config.toml
n_head = 4
head_dim = 32
parallel_block = false
init_std_down = 0.0442
final_lr_fraction = 0.0
batch_tokens = 32768
Each number is 500 + 50 x the weight over its row's rms, rounded and kept within 0 to 999. Layers, rows and columns count from 0. Numbers have three digits each. The size before them is the row's rms in percent of the matrix's.

# layer 9 attention key, 32x128, rms 0.21, rows 21-31, columns 0-127
104:484546507574516535452518527503479467496497488478436583507475430565538490477486541533505474416464437413444580628498537618446512431506495553482546519509525538506481547549503470443481573452513551503406440600482451426537506558536503473414522546431516510528470530457514411527602570457485562414446452509490522440491554518554409525504523564408457427470615452475509489532562543418517429428539
100:407461486456463558435518486520442509487479540507550477524586367565520556431539487446567522492430580426482534600540561440435516534446539525532489517590534527499428493537504431496387501444454417445500515450484479483498482490647533512491471525568580486470424571434522535402424495534576521551511487429511556564475521456523514463541535551467502493540475539520568435462492486462533483522630
108:448547473558442498567571491545430525469477467482429516458420586557594525416526537492510442521484516466542488440518462426510488447391406544594439478464486474473482538454517622466565426471545498448494413532433619477506438498552498407467508442486479515637535542421459571540529434458512573538501549451486566456489472559546496539522546538458545484502501522489495476527488496496542413418428
106:461551544424465569458488542400472520505503506514502536507533497422579511476416508483478488439578491488380585515512508479468525490507457504476534492473491485455496463531432610470510545558529502579504446645492506451454515424456456447453598408418484545500578458558436393520466551514563421509498444426501546451401548492592514444450533549446468598446466494439525503456461468497446482457556
109:557413490507523552408453509476467471544577512427518396437498490599500497567440451604498545566572427518571546447437464538457559442510398477479493440566548494515521475523516472474510574465457481457521517443473572465500463517496476406542557471475544455516476510484459536453601573508529477494464527503493461495545458470339435481453479508501418571485622521594417504478518513535480565504419
106:527441494462534440544532555575450529536558560470559411545588474504458419517520511537493436484511518564538393492546501520462614494552476431530481560488437483517550519547545403533433417509453520433475510441550541441586480563472639484491519453525537547474526498563457488498520492502493532498523441421541605492478421456451456438478509512464427492489507462641439473466555569592532543582481
112:561516524546483435543505444492496444487548519540586539575487497559406518495449456572499400539592604406518470544574481540514523467480480555496529526571511457412568422519471375466598572550535420489503594342481466487472557486455497454457533469466439505531521529544508555530530494469554473480498534504468536516484514502576371451477477438441498546533469436443444503463525519509433416520491
105:472552470517507525492483438578456594412517540494523527394383479452436438548512557537446575547494502539489458517508447450543487492475474443432467570568518434588486508538493553420505464462424530443531497493582484502434526497544486492604453521493519474521522576441494520469438452506471453410568459450501481509517451452377466518516443511453427512491539541629436529416576627548499496455446
111:475554521456606476513509441472433500455562445559511491559514544554539523466605468453480589498507439499513432512488537496529479566370499572491556434457497580537532526402552556503545424480481534431483483435442495552524460479490525494617582572516470497559527577559497462569508454531432645499460556483487570508470467565458466465350485506563499457523491522468549537545455489507584498481444
107:488527493548557466451459586581494580485527449593501467465611494524611559425420455502488511441502430497569480498417523601494543480475545515497438473447564438505477537504511449519501580501555447507529475487476415507453521492408481524549523514513472461558526593506485549404526426458463539554448586518439538465527301545527478536461430562443489514538474499433492483531552469436516503433506
121:605489441532573631496513517512504506538477514475463462409464546502557423423525513467453571474533428607512503479532560546439513462408414572532541465429550443457517499525500507419499494544496506508469409486461463485501440603438533455469586416540511514556455561521523484497589487600509545483508511481374571502521560525540507519385521605482486513565500515466481509550418576540485460466476
# layer 9 attention query, 128x128, rms 0.227, rows 22-31,54-63,86-95,118-127, columns 0-127
087:411493500435498532608507554479525434499575560491512424505426419464541542473485560459439543414528539583456547517534527472465465563564521478516358515525396550491446494580471385458422528446490435473502540481559478516489513448445467575492406475558501425437477543433566380484493516544484545544446499491469531458439597517506501452496502510482536484486429442569514510437560522463477524594457
110:431486549570511540465530498437519525518483484485409546480481536510601534475441449516544531475558460482538488484496424488476532454471344510529590551495527518538568523499503542377581464507541579551511447417392486538433464585489510508497624453427457521613447581488547514515531534532534537517483491476498549528517421557477533558481474589508492573528532536515509617529433468420580537509446
102:426572492422521563482581582463478511500399480476434533576453471507480458550521497392454419451552503475449491486535493481537592447538537540497635448471633454451511453517432558530480482542510518490521543584502472464468536537476466504493538493507559593492568522537429520560577513488580434503510520496436535470429536502567502546415575445504529498518520467385427461463489498471482447430620
107:558454448473504517505372498589465545515539530475487390452451527539489504499390481459473451542561573576561544449472494497452594436560479412484527451460573505524482524554580529616461545477516551476524486481448555458513523543511577453457476461474556519552443481471538515485547425460456556451510529540568451505474397474370442422413480497524430545501531545570394480472562458509512477554473
094:473409413456582497555470532458530424507516528520517505486559532577551510549516521603513570569460543526588474474523450432570538458560522389458458442507450495507523486566547402408530523522497497484452537445492484493479527541476440557529481444582464405527456512481560474522521485496520556511403539451366577488528488427490542530388534458527470421486613486583591466470457520470470469507435
118:497487592512590461495495475531544474434560521510515505616493570492483535442515504565567550523518463442440517459449439409505510543453519553542560460503483433453529456504521562453555526599514471550491511435421541468455527546547449479511457586501361547599399507581481555638416513480470532503469464458487567441460479507666496499538528495533514473448492499495530567546450503475583522502473
105:492436552520502443431495428476539474489474454541534567451402490489496465594557549495505558524522552467546462474463599484506447434525531497491463548521530500580524579483528463487477513501406459444490526466562453526505449538632562589540513542438429449443555546469533490429459508432451595384462468580583440501451378507450385491460538445431465533491503546575490458470482572548520528535490
113:474531508494471485473503500602451436467590515573532591526423595478537545490543521588552512547446452478453456511476518478533473591470514568505449506393461488533457458406486469499542454513534551452425415468541484495543437507455511495516549520522509577504479628468491535451503506514538530456480573416464600530518565501611545536383400486529582503554551455544542564579445490501532443464415
107:498437461591575492472535481543595588495501510491499375433567509497550559540440481417442437382525506428590493421363570585475493499420439597544420558458548491505490574507486535442473527538597552506463448488453524486485468554503567459502540540517454481511544589522466485413485503549475554466496517539542519448465451542549391544480482514454514490420507513430549475519483452494522482537518
116:511428508462572573382510512557533534474458513399514538560447504504539453400540454468524536453542497598558514566537571492484547415498350490566481500483560519513557531492469498408512466540542602452479416579467588524427417601483497422484596437525542511561494526489493483530589509584464525497517519467476538509473495454552549506382513534470471535542542498448526471522500557491563472448537
093:407463466439578493418458561515489420455591514491504433526504503467541478454420572582482547535537418424541518548509419515438509531525525473547481494589484577429520605488557467515510512478380497487504606447577513499474570453486485445494478501442448338472493561397548424510575535416481515496480467509542511441501521571505503457468504571570488512482502484521591513514485584516550547531536
106:475556611512415585470495526437473420476600446535456589479405479525451593525457543566470541545509456539446417522491525463527555494439401503585524542522400477385518554490504567440455571523508497508542457547422531579512479581500488509437507464390446401551501473560447495543538440545469551514456436446448561554502428502498588531484527524522554578521478475530523528498462547473495486496486
088:455531450436445527421516545463565507419457457454536530455417441484503519507421576536552561467514501561525495488572423463478484489592407514558562433599530549451556476467436485535501490512458538416544493552539494420514416552518416426484514469542500522479493567543447451620483515500554405477541441456429508470429623485546540467430591490449482559523498510413506539455447571472476476452480
122:510435380547558521482460595538460574488524525495536396462511529494547393559483530541546552517570439507471530466437480468457532418500436405455522460471505458530590517508534479514497481474394527475490514598468574408528517606561512486526469433504524434496480571482540490464585476480449586478482464483473517412482415498438530463418505531478439461451563512589514474538488582517521630514435
089:499517513515461535560554560519421511499475526524452478511496570496478445436539487435407456506497531556555527468560519442514468442460528443495497553540487534664529523493527519518479507560561586562439433507580481484537445598426476531447491468519562581463564452562575477498540433501463599597449528527460543463493536501481525550368435498472495498506639542556439509586446438488493417483562
085:462512473536571533527584535563366560427406540485504505474511447553470426416522453610645537541503495559437428466541529524518551462504507483439551444531529465447503430501484455485547453454552612493546533497539522476557483482546480488511455538420533551555507520527508504510423442419496556469578482413425504489499494532616435516496416537486529403508493463442541488522523541591428536474452
078:489509450485567403545500497511552419456525411577543505526511475518515494581484536481514452518559529414550565606541484502423493605504522466505565505505488552502568482497498454513509450426405441421550495471579504466482524543539537468451453399584485403478533558482493464481540475461435470355466506472498439454394482405434558485493457543434502518507538541632467499446487416530517568518498
089:472446420621487427451547458507560509433493565506490489406494533506600511533577486478448588506497511514574519512482515504488526511484496557534452590467539474618549427548455419490495495430429498467462433500582404497467487476520578507532530516619508439471509590458508507433533556547542466485421421408466482484486510480495477430440465438496488510477515600494539616513383505516563507434471
088:399468466485518437509464506552511554448556577512473420429586446519532562510456447489439414364513486523522504542571545517453528490477522476596432563504516485608466455543505412417462501590572438453465454498486524472532531486518507462501506494508505479373543553470512536470511479630444561500502433471554594414515525506525454472505511527484455532508470554323519464509470501464521466518564
103:511439468482525540463498489508508543541475580539474450461542543514583460389518465398410571473471573538564604445483457435482538498502454533489496494515510475588552483554555448431476495546521554481502447603526515525530528593507483478534548501577537560481482512540553501474579571511518518636496460451378558441483487473503501486377522564478522526593452531413520515545410453477565532414434
110:539487506473447519426512527536446517419530420584641455511500508496547461502474558512487428500543483508539520461503452521462529566530515457496369492522528477445428497516511373589465515510519566478391527457513471451556511498472508493516422460525482436473551566481515466420465507501516365474499566506530538458504520516558326479516421470552518562387581405529487587506518499480494508542449
124:505527547529544494429566446511467454579472425524517558483436564515517466558433509569523525574500496504493487539518471463454567446447499555519494430437493439429624536575554488503519509470435507504391490452444444546541463467476576503449601449527475442572563548506439555484480476476535491419459540521354478473485348543580371519466442516443550548504503473444483520527528478512450458475450
110:521583468400522663443444550448559518452451496431502516491460475530412506586473492546467515534515489587438473508498460513469620517482424503557536449513534508439562435552421593547440503514574490548506489524436520436562509500505531462496491462526449482500541481466493447545503470455551438520549467515508492531461365536568588422416504556530480547532473513430575475410440549532416471481570
110:466434456458484562444520525457437392488539506535561538427485425513456510526499481467411503560625499520505524499442465470505485425482439477543505494460505484510459498500572551532528586458550496499525514499437472472478441568480460433492535385355525473505420504515427547608509550520501479378455363498441465484471462463392612477484519528451445533444545541550486474553579447525465504515455
113:489475425537575476571456550498496615526564421525421495565467549481576540435630449595467505565510518534544517502451431555625538586488599495418495487507466521508541533538497421547569390472453522506501535549525475497502426533423514480537457461462501549466536489459535447465516498532532504596481532512479418408459406539465526512529528538530472479484372539504492533496543486550516560591465
101:477519563501473509517481522486511510473547513467446425521480455518459519550447532573576386547542441524423489494562462473599582489456490509551552431447490421430549555511553546387468463410510436541623416476463542492567557439516502479491468492416476538561546462497485563593421479510435464530470465516491489529520542509564407387501575526565474502479408500504589497504392489473502488586468
107:460484555480473435512504406563525524479511455549451516402478504542451485543633568482504581556501575497416484591432468474493513478455468565584548539581538537489475565456512396431515555497471487460537535481545534448508458508496455516467417553484440502550567534529506518519453512378440568414494525410549437449570514527452481525526528501547497500508403541528460568428508615538456582420478
135:520557495534512413561494424528517443556522566583527577502498608559520542464494380479491596499451484425578468496521476489436480527457471567470463523529562482700511477428507556465486479480534539460424473509504443559519453511480463492527481591535501497484404522469503483524489554474482572563467537505441535494500507476549459537372426463451491475505439533483557547590482395524530413472436
095:427552505530551507517463545498524504536530493509519504479414515442546565447524512424363455474492482555510503476478478554484567516518488536530460534500445463378544580521493465545496475498474546494473478435500492463392585534474520509573523442482452463521492628461534457470532475597494557537411418410610522607526468626518540526584541485469520483447472434412569530521440491402474518466575
104:549441492571547535497477571550503487469494497423488519496515568533568534413559543399503474513508504569534496499534486540530511406548356507542449568479458523507538601434605458412523459496538580512486346489442551558545437529480445479444569512512537550553470530511500510480627538561428527476487496466474513500512503428489554523435576492487527501507441560419554544515450522473533433445391
100:464525375462500551461503539520537451481601460496460376464511470509533438443523565495494467459434476577519482548469434559460494497588502536526487536556561578510438463552526432432488576520539504445559497503517404487522483399430481459472374519512462487524535446436466493536438541528429470473499526446410580456501587491505564569486477494363442521505591549446511530450436428528493459445492
108:458465523524448561466555496532472554505426518482496560511484559499519489509471478626503567539528524433531515536540546540547556492468379454505588494552504496436551529432497527365471537486501612520533483480417479507480454511508411575417573523463543542606408473532553575614558517506566448474427538542446500585509419507518438485403525447535448514567552504569510524518458573481493504433484
112:436475473449501576420440506389536519480438490494510511502432433496479489493356477452484532481517478439419543532607517494485475488489446529473613457468601517428520476514351518447548511453460475513542570545476497432522502464542486587520519441544522526468575468454514405593500555526626443483514522525449443525490613499515527460524547525466562514482514500414548486443452508481551438437568
093:550474457512545409430480521539479496477537437455505348443431484458515466501470523522528516514547499544590553485449517548495529438457474459444430459523487486583477548502590493551475542461505603453540503467447541517522488487493472402440564406548478538594469557568471525535583487511482499456585662509488511540518451387399473451493489490478459445476617513600473463525504504469551563516511
103:437453384439504526533539480524452445456506493495451456415461549519568506461545473541582520574548475526557487569485407516604521476553490494475392546496510417505548513519499448523542483586549470412544528587560396483440553504421556509472454485535525409472502452364463478521410407575442531474510472443485498483501393491472497474367475543515480547505523532518457440424463519469508490500501
098:503567574605494493465483510453557476456613472443492496572545523504441453504575473604545526574492415417481506459463423466581480596457405569490470492519615456462562527505490483393526544541520538454621450445529482526556564502555509490536434543440440517540500492435488505560488498444513583562519513513507525473461475492630503537491553557471489604533457442544561499555462570520517519519508
114:553467480437483595409530383434519455451471517541518547413514430505446474503522497549524564591503465455449484521506532509633387524469494461519458457528478571540598536459485438510500494446505540474535524402520372537465530507513505545595411516497544552488564557482512490497421467418412503415557473507543435554471428452536434465459523482481505471458477486564530437501512624510449508446486
109:531475496437457474563472391525511531553485487620527584460524477485570478454454427534516540523475492417478417577451498460457534575466555549508387552449510428530538436515438514439516446482525538458496469444522582499474542566469465486486573535499496459532536586492565518439552561585476612530524493457436552536508526474563485457424390495527537481539442492522529468665533478403529498452490
118:447456529563574406493517489457589511535517503537534515495463570537593539466493456431476456445548455454531492515434491596436553439468521569588432559477524436521506585503494510524442477577579459575395440445445414515566455527502532509479466545583481523443486536466535445390506562512461515477416492464526543506493435557500443459445463545532503509427410429429541468618544442521551549507534
127:506525529520492485537547450550382467447507555448479532488469570465525506502474460387419494429526548583544473544534488498522550441427330532570490503448460487477558472528462483464536480492536529411521523483469589536416461627439497467487595380531506556563461576492482521550615463513503571444530474503449489497526479445521530462424511499505534518471515581392529559446509488558475526474572